Weights of a small GPT-style language model, trained from scratch on English Wikipedia: width 96.
Each number is 500 + 25 x the weight over its row's rms, rounded and kept within 0 to 999. Layers, rows and columns count from 0. Numbers have three digits each. The size before them is the row's rms in percent of the matrix's.

# layer 10 MLP down, 96x384, rms 0.0972, rows 0-95, columns 0-127
106:463523507532471512555455482493513484489528481543527468526512493488514506531477490476512494500490522470501465485522521516468518529453442479572491515495535524566502469483489519498538472531485474490491517495527475504487496485488532496488499500478508468508506490483482471494533533517540454501507503474477494505499518500496492526472532500517455489531509503562554538504499559539508485518475
098:468485511485507539551529527518483490485550519519465492518472498535560491471487510498472509487510490515547478510518508488481491472497475497515490513522508484499481501456537547492547462463513492523494495495545535520479509477518456450526506478490490517447452421503515489531524514508530525559492479484491492494476497514522492437508476531538494524514513534514524483490551520483465487499485
104:495477484469490505511491511497493485515477522513457470489438490486520479521514508504479460496455489483487481471498518517476447470497513458447500505503503530520506512522487490500511462497495528491476511517523540584499484531455509484520490534498459526476545480418494440517470510478471494478508489456479526499462525491488476506428512478515530491487507528499486478473539509476480510462505
100:522482500492452493471520501504511487479484502501516498510514499467477493526526505493517545458495505484490515498516500500482462503486516491477496461466487500519521562471496466548518502507509515522510499500490475456522479505500439494504520483514509428525516544473496519449492480495548529494522486482487477495522455521428529458523527545462525505498503483529489468494502518526479481527460
098:519516485470500491476458478525488473508507532485491510486472493495463493498516493509527502557487521481466482539487508484497522515486497568492455512498524554500528514541504510511507498506514510492526523463514539511469502540488479512509466433526501489513512500498435500513511505508537527506454500473501451509491539505503538558508514532531483507502501551521525518523513517483514544509455
099:482488500464500491519495494480483503501481490501488562465446490467527486484509510424498481478508498485494500516497487524519475488522472471527490569535486432508534463485499464456498499515488503521502522514504529487502496500498505503476533485499507501514525520477500473489504471530474472554501537538483526494525479513469497508500464493599533482443509481532483485492539506497551536519526
109:549501545479515538505492503464474540481494518473487495465544512487471530523529507509508449477505474484546484461479459483502492482543524497472450519477511522480556476506468496497527487522490509496512533529520526502531507531473533498468473549482477540527514516544490474458516516473527498534460501490484540549499498467474519475539527526458521495477539544517485527488483490530457504497533
108:452527492477506479500528468487482481533513479530482493502567527550546480505478504545504548475426493553499525479515510474517525544534527496499487553532545509506504528495518468496479469471500454498498498523513503528508519503491493512541473504523525547506486483533484459474495459495498523522549501544458475480504510500517477495530516492518444508495504504482480468490452485526488480500498
099:494484489474515492476471490518487534486519517481477501516495531509519522501519484490486480505495498462552500482520508460470483508477496476508531521499487517498473520491520542527507533562503487534509481428536442492547525554480445504539493521506483530486518503507466546525489519468533487491518537520484521557542499464500479513523456494492520484504456496536475522512508484483513512518484
092:484477502482506462499512488497459468482532497496492475470495540510559513530514522511477486479515463506530489493491513523500476461453543439508473482501490474515481507487476520434444517521512509538476450501525513479554494510472518518492527498510502510455561506520480526484525511513444497508485509529517522471505528526504485521525481507483550481484514513523529531490488500516476470495508
096:504516475504466520505541433524483508474505476493472528506505505519560529503463495520488524506521490484518515549496478502493503525482506508536463536460507441481504478476470510552506505521504471546505515535513474513500478493513442512472453499513477528497528494524523495494519518549515526522568466531505529523484473490494483497483474502526483539513495501436510511538508497501470497511477
102:495496467488496469556508498514481506468508500533486493474488481472508532508459482479475492489500535518497509518535516540478486482502476517515554555516534499474532529515485445526455502479488500492493498502517489496514480491502483523469572425501492574528510557543536459522509470497494518495517516503495477490477489490478500479459533501534535471534488494482476515520523501479471526548502
104:519505469482510519459459496476487495474502547486512541510455515500472521486514476453469507465526499492489481482469504509528504520476489494502501461473472527483513512512474492508498456525481491545511532493472466476475526467504497511477483468490499499519530468487520454528490527469526498512471524522486497555473507487483452489503488481493542480512502490512497491533518577463481517442492
094:497493486508507543512437507483483477469508520530521499485531493532568506510458515481557484487460494518525498498499494511468517508476495426561543517521461498494546512490515473519495545505467492511511466501503537479507492481531563513493512498501487490530502465459482464530482511453523494509437444511496492518499478462446494536452495512526508483463514543483550521498450477511513553548488
101:511516470523481561521500498496490490501489510487493493529519510530498509479495516468466490480524523482500489507527523485471470484517487540529487498511513487541513476482530531523506481497499465506473440534510503464514505461456467494510505477526534509442500512504497486475509462522484524509502486495501487479494510553424515488497482495516558506523561497509489508489526510519510502454501
102:515477531524491526509504522479514475520494491495486482493498505531537499513481500484556534480489431520528509505493463520489539512490484466510525511530499505510506485513503536485522478464471527518519453518495512525473513503461460462514472530465512503484530487489532472458493515528462498513477503502511561477489515527520497506476487548467497487503515556512531516519529528517501536483503
089:479472488509477523496515524531505461501488540503504485506448519470455502497528508458487531532460523445481507533560510495481461514528471514509525507467532528515487490496497507532515513467521513551500472465527502426505498469480496517457523500521509509447509475494484474517476487500522491520521442479507534488502502501517517499438466525518500495512505509501520496492507517509492482533532
101:475505535463479528508498476522493490498451507502499512469487489458489463515470501462517482515532554462501486469554519483499482533491497514504529539521508491521482486482538534454505479484479543507496468536488515496469471448499509522475541465521534506484527489474491462488478524543455489470538482495504469489506568488470506546471529487500500508490478490497511524518516509525511537523486
102:492461492503506575506528513483473500467482534526520526548490487522497491472503481464461494479502499518567527473497542515500505504489465479475534486489496462458492512531514541515503500506481488538537457492511524482494504440507453490575496568498485447499466493501492477512511491499497501502494506513501492530517471504533496467496515483489520510519522499530482527517436509504518511569500
101:525481533524472537474506506495543504533475442498467453483470525512469507545545507508505543494465478502519509517534471458485472484499501478532501498505477484493479527494493524523457468517528526503463508496498497478468494485506533495456505551513489494462485489539514525503508519502511510519498505478516524458492533512565523542481538507452449508501438496494518501466569510506491517512495
100:483507503471484500486492483482514485520485499472465473497550483518522402512487503530478474504504480488495511518536507469495507514494501516492472491512479506545542483504491519488514472512505478479516459493487495515499530488491529506555494485495521488517511502529524486506500506453568522505496534501517530513497456483507491459505528470496474554517520469476528512482533490523506533516500
099:486485493489482494520473470467530471501496493448504527467469502458520542533515539515476509467519499522521492538515481505537488462501488530492473484520503556505514545478546512507510481473492446479527535528486491491495499496519461488503551526516511514514526534480552488551501538483528497472502524496495471486515509470478465490489541499445514448504500521510519499471456441511502520483481
092:514484501534481486483509502517506525513454465515474473511490544461511540516516518502495480505490488518492522488516455506519500517497550526510520552545492481527513500492532522503437505463485535494494528517464518496505476468491518525496526512532534526504501495506531517521468506494509538468480503484499507495514519523473488485525464509492435494517519565550498497498464558480511503529477
101:516476488490490551505455479500520455496483529484499525508527537496501479467520488500513541475538517482502523470517473488517479501512503485480482468505530503528475452524469546517515450498504480467531481507489502463516521473491478533520509476513510508500462477506512497510534462508478455498460505481528521547508515463475462448468492522521528461511530448509467494511457482490539553510505
095:539500500532495500512524540526536480490526515522458449500493497490517460524498513475535448527521466517548493481499442514485531474506458543524524528488472489484482510453484461502518502502526522483501502496497473557517499466505529513540471543500499491457492493497516476492521522523528497547517545494509579476489472517511473471485467517487443525536505508488498509510536502493485543512515
094:480537517534501488498520516484496518487485526466520502479525488499532526483466475508470489496474518480497470519535494478530503505497448512523481488518508502502506505517493520462486484447528515490493489509492479493525511501509513525487528520492496502485492465537509488509496543473509498478482479543486489502535533478477492505487543508456482489496518489458523502476523494484493491515442
096:498492515520508498506510515479538474545488564504520467573458474530496497506521508542548487447509512488471441517491515484505513496510496517505485505545506499514519478468503527537511520545503493503479482551478498499495525486465537493500487563523511480527486480498477540427500495521485506518490530481539541490509496522525497512506471484490535491506482527466474511470517462496524536479493
094:467532483473530496502465496476512497479527495495524498459538538496505483501510498470503521509522521529463497497543479516516518484524515517481484479465506471508488512540492515466500509525512484530484490489478584551476529513479495519514458470497487512496470500467481503511483481506485476493487518479487482481489503515446493485510502480523479480469479468488497482501543501498521472498529
097:458503521456515537501503444498502502490461519491542512490501531522490530523550506475477485480511544501495516510512517506539521461528520491452484530518490463484501494524486476508495516485478497539499473532535523542506502488460468531512519494491485462494549562504469526521486514529459477484583510502466508511486491462526493505449503476479426483480508491487483494514527496480494483555528
102:512485499496501506537533530454539494492504546484503489479491510475543495493505482498470489491487514519503528498498480532525490534516539484530506492513494492504492509484477447470544475488484512485538511491483509519513506545528490536469442461481525489515504511492477513481514518486479485473474526548500521526498493472454491487520521541497496488480524477455463530503511520533512500510508
092:489486498504474463527486456498505504468567478542515494511530503522547512511452497511499480511500494525492489562529491523475454528521521491519515470547525501477527503501525480501506519496514469536494524489501494490469510497471482466515507511474517534468524519514512502511461459514505499503506498504472522446475481515471503514511484522556483551505511486461457522520515492508510494483524
103:535468487457502492447552485485515523507518521486506494486503492480484551487513480522454468506525525510552533497495473509509489503514473528454493525493529485527477490507519471481506477524505483475489478506508504485527492506491537504472467480488498461464505512461497509533508477502506491461582518544480446529497493522472509454489524526499485464480498517436498483530497512485489529512507
099:480505494477489518514516452496532519480488489461462514517474502489532503495473488512518531508472529476504511492521501497501469461482537491473487513491501468537514476503533477479473513479478501509498492500480468530519520492535431540489549465498502436488495514501493512454487503502494519522542510515511520520492491505445483539485487505536476518542493496535510488495468497490477502471481
107:478504530452523493544464501459499432505528531509489515538515523529534484482474505497505523498485476482544495474477494518476498453492541519512470492437524471488498486477498518484513486490509477465468471517510425474507549447509515497524474526484460506502511515526506480439495473507500465476473462517535524495497499481483509535474481496479507493468479498516532495470484483520462488456465
099:496485494516486530512500521520493467482489495505485489503500518490534489537539508518488490486494457503483491508515492478499516481507505495514555482492483523495515535508546495520478493483505516549516505499508500510500514466485506503514498515501516461490499508498486407518441524496481498511509541466538546457530502512509521494500503501449436525509532496482508513483490504506463487477505
099:485499514471521514500511499525503506493498528452497487490543506531529482509515478527471490482482484486509502508491511459585542518467533550468534501500529509499497518492496470516510530515507474542529498451506534509555510542460481491553477493490473451512520497526475519502562523524499509493500549548479473495443484554514523472501499520484525493496502495461492504506555434499466540508517
102:511494489502496467491472561491498512487504480488524462482505513482513502517486493491522499505513503527534508540520562509474527540481503481504464474469484508474511519546522505505511465490480441527486518488491471452443506486508507517486517555522483501489499508559516508486491508488534513522512501501522521504466459519534457472464484472509477534526497491496497519515518529469478586540443
097:519544461466530504493468461514523517507510447504510485481515502508514459499479491490510488486477532496568516479483502454525489523529510506530489508474514500487509487474479457486513474562524465485516469511482543521509496524500504487473553479506520522553515510479460507486491469449509553463482511514529489499447430482493522521488456461513497530467489463489504516517525466483502529516523
107:527512478482496524488495520498531491509516475533513517467511502552501521500468485451526484507480554472457463555525525506502472529492497516507537540465502473499528507502491536519506467522516511529516523467538513442491486478512522496455481493497524471473506469460509454511480496465513504484546474501534497483518452501508478541535471508493447443527514536537492538508462524499479507516446
105:528514526497517533501480502478483557508482493491504508548503541503448487496524502470500508511491500509484482492499448483500474526510531504498497501520498486450476488516478497489483476511524468472493497486536480497505537450511484516494524534503472496471455479543499545500508505476492492470421533517507488552536507492492456490461516536487501509522487493484485505505468509496506525554538
100:513520533471538501507470492534510475527496555538501461509483489495472520510475487500538524502505532508510525505488514521541513454528496491500477433523478458521478505477470513514497515513497491525521482520494460521486535450462510496497472500472509507499493526523491513509515512535495483500467567507513489463486468537460511510523446458542502519533517500457507488509492491462517466512476
104:518507470510495480503465533506487528515482446469497502473486497479530520488476517498535444473517475499484490513497531496514527489469501485496493516466497466485512539504494489500518495465495474491489471566477533539501503517549489500497430502529469514477531488520471470545500464487500539515462499503524553517458499506470522487482518501531480528527513504540504530479557477471503476494504
101:501474504487476483512520541512472479490524511490490474474511504541506464509496482435446485560518492546482501505513507514515495501542552456454513509488502500513515489469545512488499536471468500484474478481518519555525492522507486509505484452468522524531584519498489485495517464513517499510497461469484486473521465511487472484512506514508525558472506514533558510504486481525505516468531
097:505474487492497486515464489461517524540492555487460519483451499551470526500508511513518485504471465531466512507484498527487538497472503502501516493518520503518524499509521495480515524521480494544519522494467479559448523531489450467466528489508507475533534517534472508511509514469496528494494533486474487499520502484458511471530500522538474476503504506429506489434468522492454464459492
106:481557468476528478501493550514499499508483467537497496521471493509555520466476489537505502487499494519534535429501480493521518454484520476547517485473501503513490469494513519499475517482464476486503525519503523424490515501502508490494539468478487515571483509534504543493465524456508495452537533504501508516498517495489476522468521510523498491457477473470461523541504522501496453518511
107:465519504493536506499491538451539541497545494487495523496539495495491486491468515483448456536492550470553464515529549511526487521531427534504494550498502487481514484464475515550517509525482529489487518493497491458468499511516535518481473490479494475494506530486515427521476555476484527489510478532479477479489521509494514481456531508517535509484505535494529541480498510496476483523501
101:492463471512484557499503450532501526513508564504505527490508469488468513471489515498528508493524523516541511516509506510478447534479503462497530510487500464500486505479515495546516502520532498462489476489482519453486476518497467481536513470516488509432474485474556533507502461495516519490491504480481493502483542523507509452488502485525502496500494506499470497533509490507523464501512
095:509469500511479500500495498527456537510503464515485441500495497526533509531491516459515514513536461518526516479522522519515467518437475512513561470490472526504475532517469505531486503486495495481519552496499522547477481478463524516514528497511501462538477532505496440527493531480493530434525492514509449484508520529486509473523501476472510543511464486512489501500494456488471498489444
098:513573501499528541478502543518508503479532479546442489502551507538462514478474483527495452534502572479482493486507487538528491479523491518514486507493545524473489465445479468511474484479496519478543512509481536497507481502509567512482492470482524529527512494441510456485505493516506531525492466496497519507528466478509477531528447525510494529459479499532491530520466515493491486510541
098:510489500501471505506499501530514561532507455536526506452513478530526497475503514542432537495478504518489506505526478531515468488490501501497487482498492502544459495507467517487482530492517472502488511518529532501495501495502458465471504471557529481512488480528470522465495499498490529537485486524513491493478494498489525527483466507458519500550454496488478459481516495525517461522485
114:503479490489483490540495492535524511503508474533484486475516500475494518527477519432457526487522478469554492500540519502492506512466485505540513470522491486476505542473489488547513475528521524528488511463471504495516488527551544477488499559544550480509509538494531538464489464518517544504528503522487523491536489498530523480514510552486540553497481487521518502489471540489506482483494
105:521505526522504487479501474478507499481498521451497485459476480500488516501529463500465493452455529511493522508506472498526501520520509486489473522492544487496487505526499525532517533491475512491520526487533473527495510507489515497494454520467474493496525483432530475531496493506559473472462503507470477527518478472489485494483504494471511464559494448483498506505535490494510492500488
104:512472506511485509507467497498513517523472481474469505480466450508479509490550493527472526512505482502513496499551529511505471538508502522496515494499498495486513523565513529491507482498509492477501505494525528560508484530464487516462496510529495512530491490530501454533498503516510519446571468495473480481431461523522470587461544488516490493458486481501476490488524461478472485486448
098:513522461523508530469498478504540484500532487528505504529480499501593487510486494496572481534500466485500515482517489497507481533528512523541503520481471480486496507554510484483541517519503498518539548493495502497529502540486505499489524457498504550524500510435466505483481509512547533528471520504475489488514525496492512492459462524519561504476461498567543507501493538510519460539464
106:506504487529531533450488506476495538526493495500491501489508516532501461521487520489497456485513508497504508473499494491458497535495552540480463525501509464493489505519454503495505482505538491473505495493534473505465493490481489502456489450523533490524456520463512547494509497543437519487517489474503473456518515502497535481477515486498521536540461530513499513497521514488518544498517
096:465516505481470481484534488505525488454529512515541471498515487516470481499428476502546508524474514516504544485486494504515499480502473497490511508481524430501506492504501466481543528502498497476539477517476486514528486493512567505476514468478509526561526451511468494501466546477536522476482467467518489535515527507561474501526507542517509450481520498528533480496448470522511474536515
105:522475489513508498496507535509457518498525492514508526477531498503541504529483531480497465437497471476494479504504476492466508502491489535510514514497489543512461520501491475507491514532498514495467509471451453513500495515447501525496520504498514492558554510483493488512489538497476497519504515439508467451502500505511522480524477459457479534497504501475529496483501474537505490494489
097:497525459545496517468505505499509516500530504498523528513489504508497519452493471471498519518500504510474523517465476514492505503526476523498484478484531473513494507476515481552515533488478472511507526477491528492544527513458465499467521475486496485537489497545497477503472499487493499491485462544518487517511484525513512526510497499495480571530483525514512507535464527493476543541503
099:492482461484517538519513512500521446503464467485482522497547484510554468538486502527498548468533545528526529480537494517491469530492535473482533477503491490474505514501497497535508517527520483497509527522474523535503501565517464523481483476514468489456533474547490512527468494476551503544496506500513505456494531532509555486489531539507494536526513511464463500455543514495475457513482
101:458519513495504523494468472481519486520458500495509486520490508512467439505529487440532492527494494534450464506481500503513504451535511516493512459503427492493501498519529503466499489474515537512507457520505493501490508514515500504487517548489505540494488526553496553473497499516458495522505500450496542507548502484515493480489484470451549490488499514501518537502492499535491516486473
102:502528505488499543530444506492487515515514478480475516493503481474549511509485516459537472506490483482540491529511514521477516540552492515523498472499447510456512497500489485462471518444495496490506503510496484516481463527446510492533515543504486515517494565505545483522458535495469507533488474524493467528497468513477524561483483450492562499493505508482469506466501476473491493545521
101:460508487498529498484506496525513501523536448508474490524475497544488489506475504515525496504458514495479463506519488505519514479506465511475544487500481472470476526543501538519488500511490503478472531500491477490518504495502520458492506481518507539500490492489500530523436474530499499498545499528514513534495515498523513429480511490537483543505446501498494408500475513503496510492412
100:522481487464490482480466540504506542478478502461510519569493480496504487526491524471563476519523509461542468492497474497467500492543525510509500452520494479486547541513520501522512479466488524487504445528532526477526502482478495477524469560515507511544467493501534486503543515513511483466467521479496528548463471522549512539506493471478470483494492479470532502521479473513519468480510
093:509496541496499496495497509521538489491500511473464523512533514506458466500481494492512519535473490528493520503522464494505542499502461525502495489529471487499508490486501506500493461465496479515535514488489523518472482493477498500499529506495473509501475499506460551515500530528520497482491486494525524486491476490507559516487520533512489548469499529499528482453526471520504460536493
101:500453494423488460496514544489500503495519539485538509448502472526457472495519528487497499471522527481468474537482485504527496491507494491485483495491534492506488535492488462480498482482505530524505502484502495518451507451513476528485483564494480510529464487514462543514490530477465508477513470478491492537535469520508513528553508485471492474485485529467520449507499487494478519517472
088:487502480494520483525506474498456532493505505491494532494484533500462489494518516459461501522504489456496523506509479493540499489530440482524493510496473502492487490528474468440517509471521505505520496470490532508515476496533520478527465507517492465532518529509469533504502532439491491516513533468540505463505534514547528471477498514508458498484502509495519502465507527474497434480521
105:497538500512517490532488508527534508477514505514513463507431483491464527526481512544492518482483511513526528486512520508462505527550507517516496485498499518496506500537527528516526514491507506483551547505502458410494475463483539517493505529495510475519528490450497503496494509498591497481577499475522467518495545492452472523475480528517461477472489507538540482494480510546498522494500
099:512470522554516501505512512503553490545497522495504460523506461523488502535518536492488478503506465508466494493496495478437503511449524542487501506504517550508502516497499511526492491503530467526476482520502490498461465536499505491463517493559526526486522525447475501471522489529505552488486454514519498523516493513470547489528474505514524545507492497496499510490507479522488499495457
098:463523462444484447501531528519524499498501461519531518523446528538523532523487509465493488511502523513498501507509505509471483510505486504499485495481482475447527504490487503487480489486502539541523533480534525533475497511476456532506545513486538549500511464522463543495478546473516489477504518457496489499488511548492462506516512490483527502522503487444487503510469514471498504518461
098:471498524473524490517493507502486488487497503491502542524534495488464497514548501528480529506518490488513474510542498500537487508517481487537521505498498537497494503497522470484492514523479517482497494502494480428527486514484513511490515479510501479465503482483496480533488471482467511496495512532453516480454537496510491516428511524535492511480474486471512467472495518498569489581466
103:471510495498482476543514495491494552520477532505518509475529529529510511487508522522458463473487526500447500535507461463439504519506462501469502553471465493501512501499429494495475490486490507529507505534482471446520493498499530523476521447503476468530490452476498453498478473465517511500490486519504527468466501458475524527529534519533513514490503509528462493475500556530484505447464
099:518476473479519526493515477513496488502507519464490475529483509487464480471474530510477518516580497530500529517500540480513464481459512514534476479513513487521508497488511485494516489518501490511484472429525491522470506489470504507486500529523538508509471528482511496508482523518479493474485502477473569501514502512484502528548461485494521502478501474507495526497492446472512507496506
097:477495505487506510487478523500542505502470460473482477498441481522538494508596517483465511504527502509524486531526535507472522488496539519528482486493499477484487502475482493493498481455505482544534553522517570474492490456526506507486513486522507485485488518523466520535403480535528517531539501515459474493455496487517465518515481511441468480521513468470553484486514512483517475506504
098:459519479506477515547527464545470463488516464471502474511473496530537471507455465459519520517478496500516521521474507497510480506529490531480536474516498458496488504482517511479489488516496476519518473489534460497447472488480482478478509454479497498522530497498465450487464500548520507500487525475461492536495502520501469487557487463512496549467479473488494522555492523468516486507569
094:507530523478542508472490431521508520463508502483528506502500558504466556466495495513485580471465483514504481461520533500494523460509482482522525470484501465483483489509458463463497498477504497509521494524502533543485498442505475451506515549477482466475481513513495579504512493472520475514438516535458486482464470496464504517515501493489508500496482504494475504521479496514500506482497
090:488493442505520498495537481521476498501534529473495544496478459561505464487521507520463504522471489478497479487506478506561505520492459490478487520501515487494463522503496495479492533516476498495537507487527517552497518504458491554469506494540504500494505492459482514522482507542489464512489488464505524468468504522482497497449510495533479516511484504492499496500504526502497519536544
102:485471506509498490515548535486443493533508508446495463513499474472490486517531520497542476510468513516512535517496509546484522488491552524460498464511516489506486528528509514534525525492533558520531552486474516495473524524474509491504488536509474548473498450533506475458479528561506524509530489470507525452526513537450512510492531499498506512490509495514487481469512452516463526501501
099:492510473464473456467526497495471528525482471517485498494509469497504478452482533511445476524529517491471524498526527468536502486520522501481488523470542481528512474486506520439515470537505466545520476486483480502570490539497459489555468538518514479480465508475471516517570542523495518491583519464480452496515512521522499500533487488478483490489480501499496501485489490465519510522494
103:515498505493505548509502517513523481470486514481520524497483499501503525477515518503501514467551496520471473463531506488506523505506450440496508508497510488530530507498515442510507470506478534510532470500502481489549462477486508441499485534497506546480479477482486513519510509507537490525474521462517513513500501518470475526502490519504490539511499478505469468519453484452513477505509
105:478493482468498526502505481524483504508484474477478502512495511507462470500489514552507461514495501503482574454533484475480482471493537529487457495483526480506477535513526491501477466515495497453491511546484490527524506518503543508497502455536494503499511509444485505494504484456496530454550497497520489541569482501514525475515492472507449521476468517541541502496480486504487517559536
095:465546491519494564505512515486502501507483458548488497565468474512452491540511494497492504489519535528496507482499543516507490498446506496472521543544514508501523492501503513489488502478484512516521475495492516504481506521500506524480475497481503473479511499523488543472492515490536500541543523475437505477487540520558470479534452496512497504481522518486488509517499507496490478507506
095:493513477467512517486470503504517470524494524487506525506505500486478490487536512502516537498463468497509506508502472466478487497494511436506477501494482497492465489491525461498488515515482529463487518480565493528487510499516470527446521517498455497490481489475502493484505493508448485456428519477514424488546493494499522517487492478524569479506488495499485496553462486489552540489517
110:477544494456540498497521464517475528469492493507501500512531538547484500503523469538526530480464479532455434499512464512518537480479482475482525490509497521514516470500489484531498495484499472510525467517465447476495553512502537563504477524455477485504455527503460509474477498545495469509479542457472486485499464520537482498500511523487505511530527503514446525509513498525509492546512
103:470527502499471515497511455521476483490527504517479495480481510466511488464526475463448490511495461482502514504514522526532504482510497491500504504490492512512483497452472450512499501509484534505565532538477499470490493485446498482494484476524480431462525494440516529499534498481465492556531514526524539499513546479525508520493488525502475509465512525489494494478543459466506494535478
097:476515481543521503510505522501513468459511541413506500520525541518515509512522478506460517507540538490532510523499466496468492502540484498505498445517481515482509495483492472489463488477492451474530464531511505473495544457528520527472491490481501477480466497532498459519503468482477506485514533521434490509522558481500510479542545500521538502465532514497479491510486506508497497491531
102:496489508468508495497466528526475488491488490467503535498506525480466490490517498496535516510454510469477464505493477495503453470519502555473529497487486489498485503518492495490477463483537528482457506509503484528532523473479469538467444462492492497541520548484475517471472490481484471504492495497511488485475504492490524524491464491473524507492459493516477513532517507504504499541522
101:481460486491455463534517508529505476505510485494524475466488507488536504533474528479531515502503467533467489531502496479523518500477538523522517482517496509497541529474472493523514483482522512484496473474554547560493499489492490465510490527512497542505464526513475518496484554502468482497485508490521493489500513541502529471546499494478516479535479507499480464498478466540485504485508
099:487532500552534515495515568477525465480489527444509531471488504497561489492469476497513471511502528544486476531516491508494553508494478495497522521468518489484514489558499488520491509496528488523505527467475482471514472496463509509482514491495475522498496494488497499479485480516511494549458500465521501515475527502505523502458506485460450472502504527510491516494497467470475470515551
100:494517473485482461473481501526518493517484504544503432449453466514518520523484478481485509477517523517488468503532484499493515487490515535541493528506481453505532504500495534493457497506487473525503514488523511473537516481538496500497534528494528547462529540530494474433505506466488504502461529542480524546527496460459458487517529485520514515482512510503502506530484497521498471470523
101:506505538515492490502514509519557507470504492504548460482535517477509462521531501509492454449503537538485490470533494534524466503505475509535498497498524491503549503487497522498510448502489513453516469510475546499459502473501592479456512502488523533513490539500520532487479494501476479536506513518471492491490466505502470493488491539496542480506514464540531512509492479508505512492456
100:476508498505485481471523509485514532500465481480481497513509481504541543510453488519495501525482466473480528540524495536456524498498542515516473484503487522516530466533503522497489491483466508450486504475510489507499488502500499514455497461516507523486516496543494495513517528476531492521512467489500488515500516511520498489479486516488510533507528501499503493493471527533482541551486
093:488525516461471498498514452498522489486511521510533492491506522504407518525505493453490474496577450508494510463500505479486516501481478504464455497496536512509515514504477502439511498465523465477480489491481498488480510511471520529501487441504491503487518460453497560467501505497530505520514549508508521501470539502528497458496501510561466489539506539507514500526484519501497464517486
111:555527526520506486459566516499499494481549505477515528533521531483522493479501473519580504498485486501500505487484472453490543493512497498542529563481525490472538513472549506511514522527474585514531450495512487454469493510485510516505538507467496540508487452465514537485518506507510480526504479503528559489532471536494529510520483546476472538488508523499513518498535484496478525476525
093:499507477512517465501490514479457542501463483479509519501480501546494402524531494531510505495457498502496504554486475458553471486532492512504472494513504501511525488478522517511510518541519518545501452508505551515492515508493461481546494505490495523450462445527482528522488477485462511460461473507472454505524494521520518505509484540500508473531513509480503512491517535490480507477502
097:498510482464533504520508504465487491487515503492470502518510503500481460492495482447439530505493466481513535483521498480549476508474493464534466473469532543512520494516504524484506459546501503530465528503477486515493520509490470518558501525486491502521464503553517539508515549541476528528516506521485485477468433518514498477472500506522484507490533466459566494505477444502494545467511
101:545488495496506498531507495499527483490485503418490520530474461468474516480478516495526508505503429552498486503479486496500526456482548518501495479474544511537513481504562478512521513486485484518501466495506518623486517499483476489499503524504517484501464470472494497519496528496505485504479500491481510505535477519468508478501500509523517526462519523485495513524512517479483557485547